Weights of a small transformer language model.
Size: 16 layers, width 320, MLP 1280 GELU, vocabulary 32000, 27M parameters.
Architecture: LayerNorm before each block, rotary positions, no biases in attention or MLP, tied embeddings, attention and MLP in parallel.
Training: 1013M tokens, 3865 steps.
Each number is 50 + 12 x the weight over its row's rms, rounded and kept within 0 to 99. Layers, rows and columns count from 0. The size before them is the row's rms in percent of the matrix's.

# layer 10 attention output (transposed), 320x320, rms 0.11, rows 25-28,57-60,89-92,121-124,153-156,185-188,216-219,248-251,280-283,312-315, columns 0-159
096:41 87 65 54 47 68 44 30 43 42 48 46 18 66 61 53 45 60 63 54 42 72 48 50 61 43 48 59 41 76 63 48 54 25 55 51 45 55 38 36 42 56 52 54 50 59 45 48 39 58 34 57 65 31 52 70 45 32 61 52 54 45 55 52 60 24 41 34 52 43 42 57 65 69 15 59 48 60 50 41 48 41 67 62 48 43 90 58 45 41 46 49 32 53 64 35 48 57 63 61 47 57 53 60 37 45 39 47 46 42 56 61 68 41 73 39 39 24 37 65 48 58 41 61 33 52 45 58 41 53 54 32 41 41 57 40 40 68 50 16 42 53 53 51 53 52 72 62 44 23 59 38 72 53 55 56 49 50 47 41
096:52 66 41 45 38 43 59 53 71 70 37 24 50 47 51 42 46 69 40 62 38 72 53 59 62 34 51 61 32 76 63 51 37 53 50 76 45 49 64 49 60 56 29 53 52 29 45 56 47 35 37 40 55 39 54 62 56 66 63 42 62 39 46 23 58 51 58 60 54 47 52 41 50 35 38 54 50 49 45 50 48 49 61 58 64 40 27 62 48 42 55 54 58 64 55 35 32 51 45 49 69 49 72 50 57 58 51 51 58 50 40 36 55 38 64 43 38 28 46 41 47 34 48 73 50 38 34 46 45 48 63 46 30 50 73 45 67 31 39 64 32 57 59 53 62 73 39 60 49 52 59 37 49 57 76 51 65 48 47 46
095:32 59 45 64 42 67 30 45 36 58 64 36 47 33 63 40 37 43 39 32 59 53 59 64 42 69 58 49 51 62 52 65 52 55 60 68 39 44 39 59 44 50 53 57 15 63 52 48 60 52 59 55 39 40 60 54 49 29 45 57 69 57 51 64 65 49 33 57 58 40 32 82 71 51 45 43 45 37 40 55 55 47 56 51 32 45 56 47 43 58 30 41 47 49 58 32 58 41 46 58 53 28 49 63 45 61 64 59 29 57 70 60 62 48 61 31 73 35 52 57 61 35 43 58 66 65 64 53 56 62 52 53 28 42 49 30 44 69 48 50 48 43 41 59 55 46 46 39 39 43 59 58 55 48 59 48 47 50 47 56
096:32 33 57 35 50 62 60 44 38 59 42 38 34 69 53 30 53 41 56 59 45 37 39 43 42 73 46 52 47 53 52 62 47 42 50 63 69 49 34 39 60 72 60 72 45 51 55 42 57 45 52 45 66 68 57 37 45 68 36 39 71 48 80 56 64 48 53 57 50 32 70 52 64 44 54 55 61 50 73 62 45 30 48 50 37 65 40 63 48 60 36 48 58 62 46 43 47 46 39 59 65 54 48 55 33 57 63 37 49 58 53 45 41 49 41 48 47 71 67 43 70 47 22 61 51 67 76 38 62 63 50 74 51 64 61 40 63 44 36 54 63 56 52 47 39 30 41 11 49 50 38 44 41 25 24 52 58 50 31 57
097:42 62 70 48 56 54 61 44 54 34 65 65 58 43 40 54 46 33 31 68 35 52 53 65 62 63 53 55 47 47 44 40 53 37 58 63 63 47 46 61 53 42 59 49 60 30 43 58 75 59 41 76 60 52 55 44 57 65 49 40 41 74 49 24 49 37 67 36 39 48 49 40 31 40 52 45 53 38 52 42 40 32 37 34 40 31 45 54 53 39 34 38 74 52 34 48 48 35 44 37 51 37 36 64 60 21 48 46 32 39 69 58 32 53 50 57 40 59 58 43 39 28 69 51 51 60 35 37 32 67 53 51 62 49 39 46 49 10 62 57 48 40 50 36 47 38 11 52 55 37 56 52 72 52 68 72 29 63 53 51
094:45 51 62 50 42 58 46 49 57 33 63 31 47 50 58 46 55 52 39 41 62 53 28 53 40 47 53 59 53 26 35 54 62 49 50 48 68 45 73 53 63 53 46 41 62 47 57 31 44 48 60 63 28 72 48 41 55 33 50 45 37 40 42 70 36 64 54 65 16 55 30 56 38 52 64 41 66 23 48 43 78 32 40 41 75 43 62 55 42 33 65 51 43 72 47 46 36 46 41 41 32 52 59 45 67 39 62 55 51 30 39 59 54 58 30 70 45 62 51 39 47 59 15 55 46 57 35 11 54 54 57 62 43 54 32 66 44 57 49 51 51 57 46 69 61 46 60 45 53 64 78 35 86 44 55 67 51 50 38 55
086:43 45 44 49 56 58 62 50 61 29 54 42 64 69 43 45 46 45 53 71 37 44 51 61 49 33 43 79 54 37 58 46 35 48 52 39 52 42 48 37 42 48 45 40 37 40 64 47 42 41 59 43 51 62 44 62 44 44 55 66 55 65 39 54 52 50 62 51 42 62 62 50 58 49 23 44 53 46 30 37 46 49 41 78 30 43 48 37 51 46 70 54 28 52 78 61 44 46 36 43 57 47 49 39 74 45 64 44 31 69 51 49 55 58 50 43 24 64 48 67 49 62 56 34 49 57 37 52 24 32 64 76 41 38 68 34 55 49 27 48 53 42 62 51 35 68 60 49 32 54 51 59 66 37 42 68 32 59 56 36
099:58 80 34 79 41 43 67 41 56 59 49 59 64 37 46 51 39 50 40 49 37 55 50 50 55 42 24 47 41 35 78 58 30 60 57 53 30 49 40 38 34 43 59 37 41 49 50 59 46 49 65 43 58 44 59 69 46 51 41 41 60 45 43 73 56 57 34 61 55 79 37 48 47 52 31 54 58 51 61 54 58 48 58 58 45 51 77 48 57 44 56 46 62 37 55 60 47 51 50 50 53 63 44 48 61 33 51 70 06 48 48 50 45 55 50 65 35 60 39 74 37 67 66 38 54 44 55 32 42 63 42 45 73 43 54 59 29 42 44 61 57 41 39 60 61 38 40 71 54 43 55 47 60 65 61 59 36 36 54 52
098:57 26 35 48 64 53 53 35 38 64 63 50 74 42 49 41 57 56 36 32 46 52 61 26 67 55 52 61 67 45 38 50 43 68 57 40 43 48 43 43 61 52 53 49 24 60 45 59 45 59 69 49 38 73 46 29 46 46 52 50 58 60 55 46 54 24 66 61 41 59 47 53 86 58 42 42 40 38 46 42 43 69 56 41 32 65 47 37 46 51 65 38 36 59 69 42 46 38 41 47 64 55 24 47 35 71 60 50 30 55 69 70 45 51 41 64 57 45 71 45 55 70 45 49 55 44 81 72 46 41 57 47 47 61 54 57 39 56 45 66 57 44 53 51 40 62 47 44 44 85 37 57 41 40 37 30 66 47 50 39
087:48 40 51 48 40 63 52 38 41 50 21 46 45 44 40 50 28 38 33 44 49 64 57 45 42 69 45 60 59 57 38 55 57 25 40 41 51 43 29 65 52 52 35 34 40 42 61 53 48 51 72 75 58 47 72 46 60 59 63 53 59 55 50 62 24 45 62 45 46 55 61 45 71 45 67 55 49 34 77 55 30 58 56 53 45 46 45 33 45 36 43 48 59 62 62 37 57 46 37 37 37 62 59 26 47 72 55 70 12 40 59 69 61 62 39 67 42 39 52 35 58 47 36 75 55 57 76 61 46 32 32 63 66 38 68 54 45 68 60 65 53 52 58 57 49 63 58 50 48 53 61 86 37 51 50 52 47 57 53 42
094:58 46 60 53 46 65 58 45 48 69 66 43 39 30 40 22 53 30 60 68 63 47 54 51 37 76 28 46 53 42 47 46 65 53 52 35 45 40 32 44 14 58 47 39 66 45 29 40 54 54 56 49 72 61 49 51 48 47 66 60 66 52 43 64 52 62 64 36 51 57 56 41 34 63 30 55 33 48 70 49 66 59 36 41 40 46 43 46 43 73 84 63 45 53 49 59 66 47 49 37 54 63 51 28 58 61 60 37 77 32 48 51 57 50 41 29 54 17 70 54 56 57 59 41 30 67 58 52 44 39 31 56 54 57 47 50 51 51 28 39 64 47 45 46 39 38 66 65 56 55 53 56 49 73 43 50 48 74 57 53
096:54 41 32 51 47 43 42 54 45 64 44 33 31 53 39 77 45 44 46 55 56 34 39 72 55 53 45 44 48 79 59 58 56 45 45 64 44 61 66 42 57 64 36 46 39 46 40 42 29 49 47 58 72 50 40 53 65 64 40 42 42 43 37 46 43 40 60 43 68 49 40 73 59 15 49 48 52 54 48 33 66 67 70 67 58 52 62 62 62 35 63 52 28 40 43 45 55 49 53 63 39 56 27 48 30 53 47 52 27 44 46 48 61 59 53 38 49 68 63 40 54 47 52 27 19 60 51 59 35 44 50 41 43 55 50 51 57 43 62 53 59 49 55 49 58 60 50 46 58 60 53 76 55 68 62 64 38 38 46 45
104:52 32 68 54 26 51 37 59 33 59 74 52 27 34 49 47 44 67 39 59 62 54 58 65 43 54 54 67 54 64 40 49 60 59 70 47 70 38 41 58 62 43 74 27 48 29 35 61 36 37 68 44 42 52 39 45 54 58 46 67 60 54 58 33 53 40 25 43 37 47 53 57 09 46 53 79 37 21 24 39 66 57 42 68 69 61 56 60 43 40 54 52 49 52 43 55 43 33 49 36 40 38 65 49 51 33 39 45 24 46 39 59 30 42 54 60 37 55 52 51 46 25 40 55 51 46 44 45 47 24 41 60 57 57 47 38 49 44 41 35 45 36 44 57 55 39 53 31 81 65 49 64 50 54 60 52 46 44 44 59
114:28 48 60 44 50 40 67 54 45 43 40 52 60 69 58 42 61 60 69 61 42 37 51 57 48 47 45 53 46 50 48 58 42 65 53 49 46 70 53 65 35 57 56 45 61 40 46 39 57 42 29 45 57 53 38 42 45 41 47 49 71 56 45 67 44 48 48 68 39 54 54 48 42 69 38 45 58 68 62 38 48 58 27 26 41 50 52 45 67 64 63 34 35 39 40 67 65 55 65 45 66 53 40 50 74 51 71 59 36 68 34 25 39 46 60 44 43 60 53 39 39 49 60 52 60 30 31 57 34 50 38 67 41 28 29 44 32 38 52 53 67 59 53 43 45 58 42 59 67 44 50 29 36 40 46 49 48 47 44 64
107:37 48 47 39 36 54 46 43 56 28 55 59 39 34 66 44 49 57 52 39 41 63 41 71 52 56 49 64 45 39 54 43 53 76 47 66 60 42 36 67 45 35 24 33 52 47 49 63 63 53 39 36 38 55 81 30 63 56 51 56 53 42 39 23 53 41 57 55 54 45 52 38 43 35 80 46 40 68 26 41 46 44 46 46 54 53 65 45 50 58 52 28 47 47 55 47 51 55 57 45 33 47 51 79 55 54 40 49 66 59 73 53 17 31 48 69 61 54 49 50 68 44 55 56 41 56 50 55 32 51 24 52 67 55 50 35 49 51 52 70 42 54 53 34 44 86 42 41 58 51 23 41 49 36 45 40 57 53 51 48
119:39 58 57 84 47 56 46 42 49 38 56 48 40 33 59 41 59 59 42 54 34 56 60 44 60 57 34 34 36 25 39 41 59 76 55 17 46 36 48 60 42 58 61 42 65 44 60 48 40 36 49 59 44 62 42 48 56 50 46 47 43 58 60 43 42 46 39 48 36 34 52 55 67 86 40 58 55 43 47 77 42 52 58 68 59 12 56 61 36 54 36 30 91 72 50 64 38 49 57 40 55 56 51 46 68 51 60 38 55 52 44 54 41 30 33 58 48 61 59 63 67 60 25 60 66 57 45 62 38 24 68 49 59 41 53 56 78 40 42 49 37 50 53 40 45 32 52 63 55 57 75 63 28 50 47 42 57 53 62 42
102:67 44 43 51 35 50 41 27 48 54 53 42 60 44 61 72 44 62 47 48 53 59 27 27 48 49 31 53 65 35 52 49 37 58 42 50 76 17 73 49 57 41 35 50 46 66 46 43 55 59 67 39 32 42 43 39 54 37 44 62 64 37 47 63 51 69 43 50 73 43 43 46 48 59 50 69 36 39 65 58 59 65 43 82 66 45 82 31 74 52 62 45 56 72 43 61 50 72 56 28 54 41 57 61 58 64 69 44 24 68 40 37 51 43 52 35 56 33 45 58 76 44 38 49 21 29 40 29 53 38 47 48 62 61 59 72 56 48 54 62 61 38 59 70 81 49 41 34 56 61 35 49 59 54 42 51 61 56 46 21
098:49 31 64 62 69 40 60 60 46 72 59 46 68 51 47 78 24 37 55 46 42 50 71 47 52 45 55 64 67 50 54 63 51 60 44 50 59 54 36 53 60 56 66 50 30 68 72 44 64 56 56 69 34 45 38 69 59 52 46 58 40 58 41 46 44 33 47 28 65 44 61 52 53 61 53 55 55 48 42 49 48 36 37 63 22 79 59 57 62 57 30 45 47 54 53 56 53 46 51 42 40 61 25 51 38 70 45 40 37 39 65 46 40 46 47 61 54 46 46 63 39 48 71 26 69 55 52 47 56 63 42 53 65 32 55 39 51 37 52 34 48 42 54 37 58 55 51 56 43 61 45 69 36 44 53 39 64 25 49 34
102:62 73 50 20 49 46 82 75 53 50 28 59 45 56 26 59 68 56 43 56 65 38 57 37 43 48 52 33 53 69 53 62 56 49 43 61 47 67 58 55 55 36 57 56 53 44 55 57 35 50 47 47 61 44 61 43 58 62 49 38 39 45 47 51 34 32 42 56 35 42 33 62 28 46 59 45 55 59 54 47 66 30 55 38 66 51 35 62 55 47 54 68 61 40 48 29 40 44 35 55 40 27 58 32 62 29 39 42 66 40 61 76 56 47 63 60 48 55 51 47 78 44 49 45 68 60 65 51 87 38 44 33 57 37 50 47 44 36 60 41 54 44 38 45 46 58 66 68 56 20 52 65 41 49 53 48 59 62 54 60
091:64 55 49 20 37 60 56 49 43 34 52 44 66 60 39 35 28 43 54 46 59 33 35 47 35 59 83 32 50 42 38 51 70 65 81 49 50 52 63 67 65 38 41 54 56 59 78 59 55 53 33 42 37 46 47 34 52 33 41 45 37 37 58 60 44 65 67 48 35 70 49 29 68 49 65 51 22 69 65 45 40 29 34 66 64 64 47 42 41 57 38 64 52 63 35 49 47 43 81 71 38 59 54 56 41 40 46 45 78 40 39 60 39 53 62 56 50 30 29 43 51 42 63 36 70 63 45 63 58 63 48 48 48 49 53 36 51 53 55 49 56 37 46 67 80 61 55 51 49 32 42 60 44 58 49 53 51 49 85 29
102:71 49 56 49 49 62 56 51 56 51 54 60 59 42 42 43 50 46 55 40 50 30 56 57 36 40 53 67 42 46 53 38 57 73 50 40 49 50 53 43 46 65 26 51 47 44 50 46 45 59 40 44 70 40 35 34 42 48 32 33 46 41 59 60 56 54 53 57 62 53 49 49 66 49 64 37 38 52 62 52 60 34 57 35 51 55 24 13 38 53 48 39 56 20 71 61 74 69 29 55 25 59 32 47 54 67 46 41 35 37 73 33 38 65 58 38 60 53 45 45 47 51 60 64 47 44 37 40 71 63 52 44 50 61 40 66 44 49 52 62 48 62 41 48 38 57 61 74 38 64 65 36 34 57 40 41 45 81 41 48
095:70 35 46 68 50 55 45 38 44 42 64 72 32 55 37 49 49 62 43 65 66 66 47 44 27 43 58 52 28 53 31 36 63 33 45 43 46 50 49 57 52 45 46 44 60 48 49 70 53 48 59 45 75 50 49 47 64 53 44 37 33 44 58 53 15 69 39 32 67 40 65 60 75 44 49 50 63 44 48 69 62 74 67 51 55 38 49 45 47 28 58 34 64 44 73 41 69 48 52 69 56 43 43 21 58 36 36 40 56 76 37 47 52 51 53 46 60 52 56 55 72 52 65 51 38 42 49 50 48 45 40 40 36 48 63 68 77 34 36 44 63 45 34 50 25 59 66 46 55 52 36 46 79 41 42 40 38 49 46 68
098:46 46 64 61 54 37 53 48 43 47 44 52 64 34 59 59 47 39 62 69 48 31 58 55 59 40 41 45 39 58 57 35 36 44 72 40 48 56 47 56 55 58 61 48 61 48 44 48 34 40 41 48 37 48 40 54 23 38 51 25 39 56 46 58 64 68 53 42 61 43 39 47 49 55 53 40 40 59 45 36 34 40 37 56 46 31 64 48 27 54 55 71 41 22 42 56 42 49 48 62 43 63 40 49 53 40 67 45 57 40 39 45 53 43 51 11 68 47 62 64 47 56 34 41 49 42 47 57 31 54 58 59 67 70 64 53 45 37 51 60 57 71 36 70 56 47 49 17 59 46 59 72 52 38 39 41 54 42 53 55
100:58 50 57 27 50 49 17 57 35 50 60 74 35 46 34 47 44 76 67 46 69 55 40 68 68 49 62 46 73 40 68 60 56 32 22 44 48 34 56 61 50 49 41 55 49 55 49 41 50 25 50 41 73 41 49 67 45 55 43 53 57 23 46 46 39 30 44 45 41 59 54 70 44 39 54 44 40 71 68 44 49 48 49 47 30 70 54 25 59 40 56 44 49 37 76 63 46 39 45 42 28 37 51 35 65 64 27 29 68 56 50 65 67 53 49 56 69 45 48 37 56 26 66 68 41 53 58 30 46 46 40 57 44 51 61 63 43 56 46 60 48 46 35 79 42 33 64 52 41 58 32 61 50 34 64 44 45 66 48 56
091:51 58 60 37 73 60 69 58 43 32 39 36 32 37 51 36 71 61 47 44 35 42 55 42 60 50 66 51 44 24 23 45 48 46 74 65 74 30 55 44 23 42 42 54 42 35 43 47 42 44 46 31 51 41 60 43 47 50 59 51 64 49 52 50 67 70 48 66 61 58 60 41 61 46 55 34 55 53 62 61 35 52 73 32 32 54 71 71 56 32 54 66 39 53 58 40 41 33 52 40 55 47 51 64 47 43 58 66 57 53 52 60 48 60 53 54 45 58 51 67 71 44 58 39 58 73 54 61 41 50 43 48 39 54 64 46 45 53 36 51 57 56 60 57 45 39 39 44 45 40 62 39 57 30 41 62 52 42 36 40
098:39 53 39 70 73 28 28 40 58 59 38 62 48 65 59 51 64 33 37 57 50 46 51 58 34 25 38 55 53 62 73 61 49 36 54 45 54 71 40 63 50 46 42 34 44 62 73 45 67 61 54 56 39 50 56 71 39 54 43 42 53 50 57 55 31 38 50 63 53 57 63 49 38 47 56 47 74 68 62 78 64 63 39 61 36 59 33 68 46 64 47 59 51 42 56 49 55 51 59 31 47 37 56 41 54 57 53 44 81 40 36 44 55 42 29 55 52 52 47 24 42 51 39 52 67 43 50 70 52 56 31 48 46 47 41 58 39 48 57 51 30 64 63 67 40 55 34 40 30 62 41 61 44 59 37 34 40 39 53 50
107:48 41 52 45 38 61 45 52 39 80 46 58 67 31 60 55 56 47 45 35 60 58 52 39 42 49 50 44 51 50 41 65 40 68 49 65 53 47 40 38 58 38 51 44 66 66 46 38 46 50 37 36 49 53 54 49 73 45 45 51 37 44 48 52 78 69 23 51 57 53 38 45 62 55 37 65 57 46 47 43 52 49 36 70 49 54 31 51 57 66 43 60 32 47 54 70 38 61 44 51 61 47 39 66 24 51 51 59 34 48 48 54 44 37 46 34 45 46 49 31 41 51 48 52 25 77 46 53 79 64 72 51 62 53 68 60 69 55 57 32 35 48 53 57 61 40 31 37 42 47 36 65 01 66 42 22 49 38 47 41
097:55 39 47 50 39 37 29 39 54 46 55 62 44 54 71 61 34 58 44 31 23 56 63 31 32 35 35 41 39 59 43 54 48 67 58 27 48 29 60 36 57 52 39 51 46 83 57 74 49 54 46 53 55 60 50 55 59 50 68 52 29 57 68 38 53 50 38 36 43 44 37 54 37 61 68 63 53 28 46 38 46 56 62 41 43 36 44 46 55 42 49 40 59 70 50 69 68 63 55 46 50 63 48 58 44 56 46 63 48 45 41 46 51 43 68 65 49 43 37 27 45 55 56 58 46 50 41 63 61 35 60 24 55 51 54 49 48 71 63 50 10 50 65 34 57 44 54 31 58 53 42 33 38 41 40 43 43 47 52 71
097:45 43 53 40 59 55 41 63 54 58 60 46 43 46 34 36 44 33 38 36 75 50 46 31 62 61 69 48 67 73 62 61 63 41 42 63 37 46 51 64 73 65 28 60 33 74 54 76 40 59 53 35 69 55 58 34 54 37 47 47 53 35 43 45 57 43 41 47 31 32 49 31 53 66 43 59 39 53 57 42 50 62 67 32 52 47 48 51 69 36 40 54 59 50 55 54 60 38 57 51 58 60 62 49 56 23 36 41 42 29 42 32 56 38 69 43 41 39 45 62 56 39 19 47 49 59 55 39 39 46 52 24 57 47 42 64 58 51 48 38 75 45 51 49 45 41 50 62 46 33 61 31 49 34 64 53 13 35 47 43
091:52 51 58 49 29 48 65 55 42 71 22 62 53 64 56 50 57 55 41 45 46 37 68 46 41 43 46 48 39 40 55 21 41 53 55 56 29 37 52 76 47 63 70 70 74 52 54 52 54 54 42 69 37 80 33 56 41 36 41 68 44 43 43 53 63 86 41 58 36 48 31 61 32 60 57 34 57 63 45 52 44 33 37 33 35 45 43 69 54 48 40 63 65 61 38 64 29 53 49 66 52 29 57 59 43 44 50 68 18 98 64 59 74 56 51 67 46 61 60 59 35 48 64 34 43 49 47 45 71 55 60 56 49 49 63 64 40 60 71 41 70 64 34 28 40 47 55 46 58 42 48 48 53 53 57 45 48 36 34 53
106:58 39 35 42 56 43 32 49 54 49 55 48 43 43 65 53 44 35 58 61 39 25 74 59 54 54 50 41 61 54 65 48 29 57 27 46 42 59 52 44 68 52 62 64 27 52 35 61 25 36 51 41 43 54 66 77 44 46 38 67 56 49 49 49 55 33 68 36 56 56 60 44 41 39 47 36 45 42 36 48 23 33 69 25 66 31 46 56 53 61 40 57 42 26 50 51 56 47 56 52 47 63 46 56 46 28 53 56 08 42 59 49 54 59 62 42 35 59 54 59 48 29 53 25 49 56 54 38 54 61 77 36 73 44 62 52 50 59 56 53 39 59 26 67 41 35 56 46 38 49 71 45 60 50 31 47 24 63 72 57
110:52 53 53 45 48 34 64 49 40 50 27 56 48 71 42 76 48 55 51 36 64 65 37 44 39 33 50 68 54 38 26 65 41 43 63 58 57 50 83 60 43 59 37 75 42 46 38 27 51 47 46 43 68 46 55 53 68 35 49 23 53 28 56 66 56 45 36 85 39 49 64 22 68 49 37 68 65 64 76 58 70 51 56 40 47 63 55 45 65 34 57 57 62 63 46 41 25 41 37 48 58 55 41 40 56 53 42 63 18 60 32 62 39 60 46 66 38 53 51 51 46 68 56 56 37 47 45 29 65 44 61 43 61 40 36 67 65 46 38 56 41 42 75 48 56 40 31 41 45 40 63 40 40 42 57 68 55 44 64 33
117:53 37 49 66 52 29 46 51 43 49 49 50 44 64 66 65 68 57 35 45 38 57 43 59 50 40 52 45 44 36 41 44 41 49 44 43 68 67 61 56 45 37 56 47 55 62 63 60 75 66 18 31 48 56 33 38 58 47 51 49 43 48 53 69 37 45 76 57 48 63 43 56 39 56 55 22 59 42 47 74 34 45 31 59 68 38 57 83 46 33 64 60 56 41 37 41 56 29 47 59 37 36 48 60 58 58 68 43 58 41 62 60 64 66 52 55 43 78 38 26 61 59 46 51 42 39 34 47 21 41 51 59 37 48 42 48 48 50 49 51 41 51 61 75 37 35 31 55 31 63 60 52 52 36 58 65 46 60 27 31
113:44 49 32 44 40 17 71 48 45 47 41 39 44 51 61 53 75 47 70 38 56 60 38 41 60 51 63 26 55 56 49 60 42 53 54 48 47 39 36 54 56 56 56 45 78 60 40 30 79 38 64 59 49 17 68 55 60 69 55 48 77 52 38 60 48 57 45 57 48 43 67 48 52 34 52 43 77 60 50 38 63 55 54 46 54 54 26 73 36 43 37 55 45 40 48 38 53 42 53 62 51 41 86 36 72 57 42 67 63 51 36 57 64 52 35 42 73 54 35 54 39 47 39 48 57 55 40 45 51 46 36 35 43 32 48 36 66 59 39 49 59 61 58 33 64 46 48 32 50 44 40 57 46 33 50 55 28 33 65 53
104:44 62 52 48 58 50 30 47 65 65 56 49 55 53 65 46 55 36 68 37 36 50 42 50 63 31 44 38 61 52 54 64 59 62 55 59 46 51 47 15 50 39 63 48 51 56 58 34 50 46 50 32 38 43 76 37 48 30 49 39 57 48 52 34 90 43 49 53 46 53 34 60 30 39 37 73 32 76 46 78 33 63 62 61 32 31 51 65 50 76 67 69 60 63 45 61 72 54 29 43 50 52 45 70 53 56 47 36 48 46 60 36 52 43 49 55 41 67 43 58 55 63 58 58 50 55 34 61 66 50 30 33 48 53 42 49 36 75 46 36 47 45 61 51 44 35 40 40 48 35 48 32 57 63 47 41 50 53 56 43
114:46 49 55 54 48 43 25 54 48 55 54 52 44 57 44 52 41 71 45 36 30 43 44 49 65 53 62 20 56 45 59 52 41 52 22 60 35 40 73 35 60 49 51 30 61 75 56 60 63 45 47 76 47 38 47 53 50 53 46 69 57 56 59 24 40 39 35 42 34 47 49 50 71 44 75 61 51 41 51 61 31 58 66 30 60 45 55 45 58 24 31 28 65 72 43 49 57 38 49 44 44 73 40 45 37 63 49 74 54 51 35 57 55 62 49 59 57 76 34 26 25 48 69 55 59 34 45 51 55 68 59 41 26 33 54 67 61 47 59 53 59 41 63 50 49 45 44 71 42 23 46 59 40 57 80 41 50 41 23 55
099:44 48 47 46 66 51 40 67 49 45 51 56 41 51 33 68 53 42 51 39 50 31 47 50 54 48 39 44 40 51 56 59 56 55 71 35 56 58 46 38 39 50 59 41 38 45 29 62 56 54 46 47 83 58 47 43 48 51 63 38 41 41 51 46 36 45 66 60 55 55 55 55 34 48 39 42 46 48 28 40 55 52 63 46 60 34 33 47 52 71 48 73 63 56 39 37 45 51 60 38 32 40 37 52 52 55 51 48 34 30 42 57 32 33 64 53 45 36 30 68 37 60 55 41 60 59 52 44 68 50 37 75 47 49 53 57 39 35 36 52 52 50 58 60 50 66 35 59 45 41 58 63 57 42 53 37 53 37 62 38
107:40 48 31 49 57 55 33 70 50 45 38 50 40 51 42 60 37 42 45 52 33 40 29 46 32 73 40 29 38 48 46 79 52 44 41 18 59 66 57 58 36 47 71 65 52 49 53 45 58 45 58 40 41 62 66 50 63 77 51 39 45 56 45 58 54 48 34 57 74 52 48 64 55 36 53 43 53 49 45 36 44 40 52 49 41 28 58 53 34 62 68 63 43 63 35 50 50 44 49 64 58 62 32 56 50 55 30 42 51 48 39 37 59 70 57 38 49 45 41 60 57 57 37 50 57 67 46 53 49 49 46 48 35 27 69 38 48 64 26 43 41 51 55 54 37 51 53 49 52 14 42 48 40 61 46 45 63 54 70 60
089:57 68 51 40 36 32 71 58 51 39 50 67 20 37 45 41 69 65 52 38 45 38 55 49 66 52 48 39 54 40 66 32 56 52 57 60 43 56 52 42 31 47 46 51 47 37 62 49 65 54 50 34 43 50 30 33 47 34 60 63 59 47 52 52 75 54 62 73 47 50 50 42 30 62 63 36 39 53 42 35 38 70 57 58 55 70 65 49 45 50 26 50 46 49 42 55 31 61 70 51 37 16 53 67 57 50 57 21 58 36 65 54 48 52 54 32 56 48 50 41 31 55 25 39 45 57 57 62 66 53 60 52 54 56 46 45 45 70 43 41 44 56 51 49 38 28 46 62 43 59 52 48 66 44 44 55 65 33 37 37
105:54 71 43 52 52 47 52 45 43 40 51 40 39 50 68 54 78 65 48 44 39 56 45 47 60 39 79 51 63 58 35 43 60 38 35 60 75 73 23 46 64 49 50 54 53 41 69 31 43 68 49 58 24 32 42 46 44 46 40 49 57 37 80 38 43 46 51 52 65 60 53 35 40 59 65 58 41 45 61 60 39 56 61 73 65 64 54 51 59 11 26 49 71 62 56 59 53 52 66 53 41 54 50 80 41 64 21 39 49 48 44 42 54 54 42 58 68 70 42 38 32 48 30 50 61 37 65 48 59 61 46 43 32 70 44 63 65 74 71 50 41 36 57 47 35 33 37 43 44 79 48 35 54 56 53 58 59 42 52 54
# layer 10 attention value, 32x320, rms 0.0561, rows 25-28, columns 0-159
103:54 42 50 62 56 42 35 45 61 37 63 52 39 58 43 43 41 35 56 75 49 35 47 46 53 48 46 44 25 51 45 48 41 30 67 65 40 57 54 44 49 28 27 36 54 38 35 35 56 39 55 38 51 50 58 56 24 48 71 67 69 24 38 70 54 86 51 49 65 58 45 43 56 60 56 79 66 48 44 51 52 52 35 54 62 42 44 38 43 36 49 52 57 53 34 72 39 48 62 39 69 66 65 49 61 52 66 55 33 48 47 44 39 44 72 46 28 58 60 35 61 21 50 69 56 58 46 31 58 48 61 56 67 26 56 52 68 36 55 29 50 61 54 48 48 42 60 42 46 47 40 60 36 59 58 57 38 30 57 53
098:60 51 61 38 45 39 56 43 46 70 69 49 46 75 40 43 69 54 45 68 51 37 51 52 63 58 56 51 65 66 66 53 56 78 45 43 51 51 63 28 51 67 65 46 49 36 50 36 75 49 37 33 63 64 49 36 43 55 36 60 74 56 48 56 38 37 52 30 35 43 44 49 27 36 30 47 57 65 69 49 45 59 26 40 52 45 49 43 62 60 46 32 23 55 40 55 56 57 71 46 48 69 52 62 20 36 66 63 22 43 45 36 60 60 54 30 53 67 29 42 47 40 60 44 56 50 41 40 53 44 69 41 60 53 36 41 38 40 65 45 30 29 67 46 59 50 45 50 49 39 71 35 55 41 47 56 55 53 55 39
103:49 86 19 33 54 43 42 48 71 48 37 37 60 48 35 38 57 64 29 34 52 69 60 71 67 70 46 50 68 54 55 69 41 51 34 68 30 33 62 33 48 44 57 60 62 40 44 68 56 66 40 42 29 54 45 51 57 52 43 58 51 42 51 50 41 50 37 60 40 40 57 41 43 29 48 49 65 35 36 45 57 48 62 40 65 52 55 69 69 50 27 34 26 67 33 38 38 51 54 42 52 49 64 54 45 37 37 45 58 52 75 48 26 34 41 66 55 64 40 74 33 40 57 72 55 48 48 39 47 52 41 34 49 53 28 63 22 40 49 58 44 54 39 47 31 54 31 50 42 61 56 30 50 35 48 40 51 56 35 36
097:46 35 60 33 50 44 79 38 70 37 48 75 36 38 43 60 58 40 35 44 25 49 49 42 55 56 52 59 55 43 40 62 58 65 58 49 51 35 54 49 50 74 69 47 45 32 47 54 65 46 55 33 45 67 53 51 60 44 67 37 66 65 57 43 57 65 32 38 65 37 55 29 59 73 79 48 54 34 55 62 29 40 58 38 65 31 56 48 41 63 71 47 37 62 48 49 57 46 43 53 70 48 81 51 61 48 61 19 42 51 46 52 31 62 61 52 49 56 40 58 49 63 47 59 62 40 70 49 53 59 41 64 53 36 52 29 61 49 32 38 30 67 68 35 60 31 25 42 56 42 54 45 26 51 49 33 42 72 51 35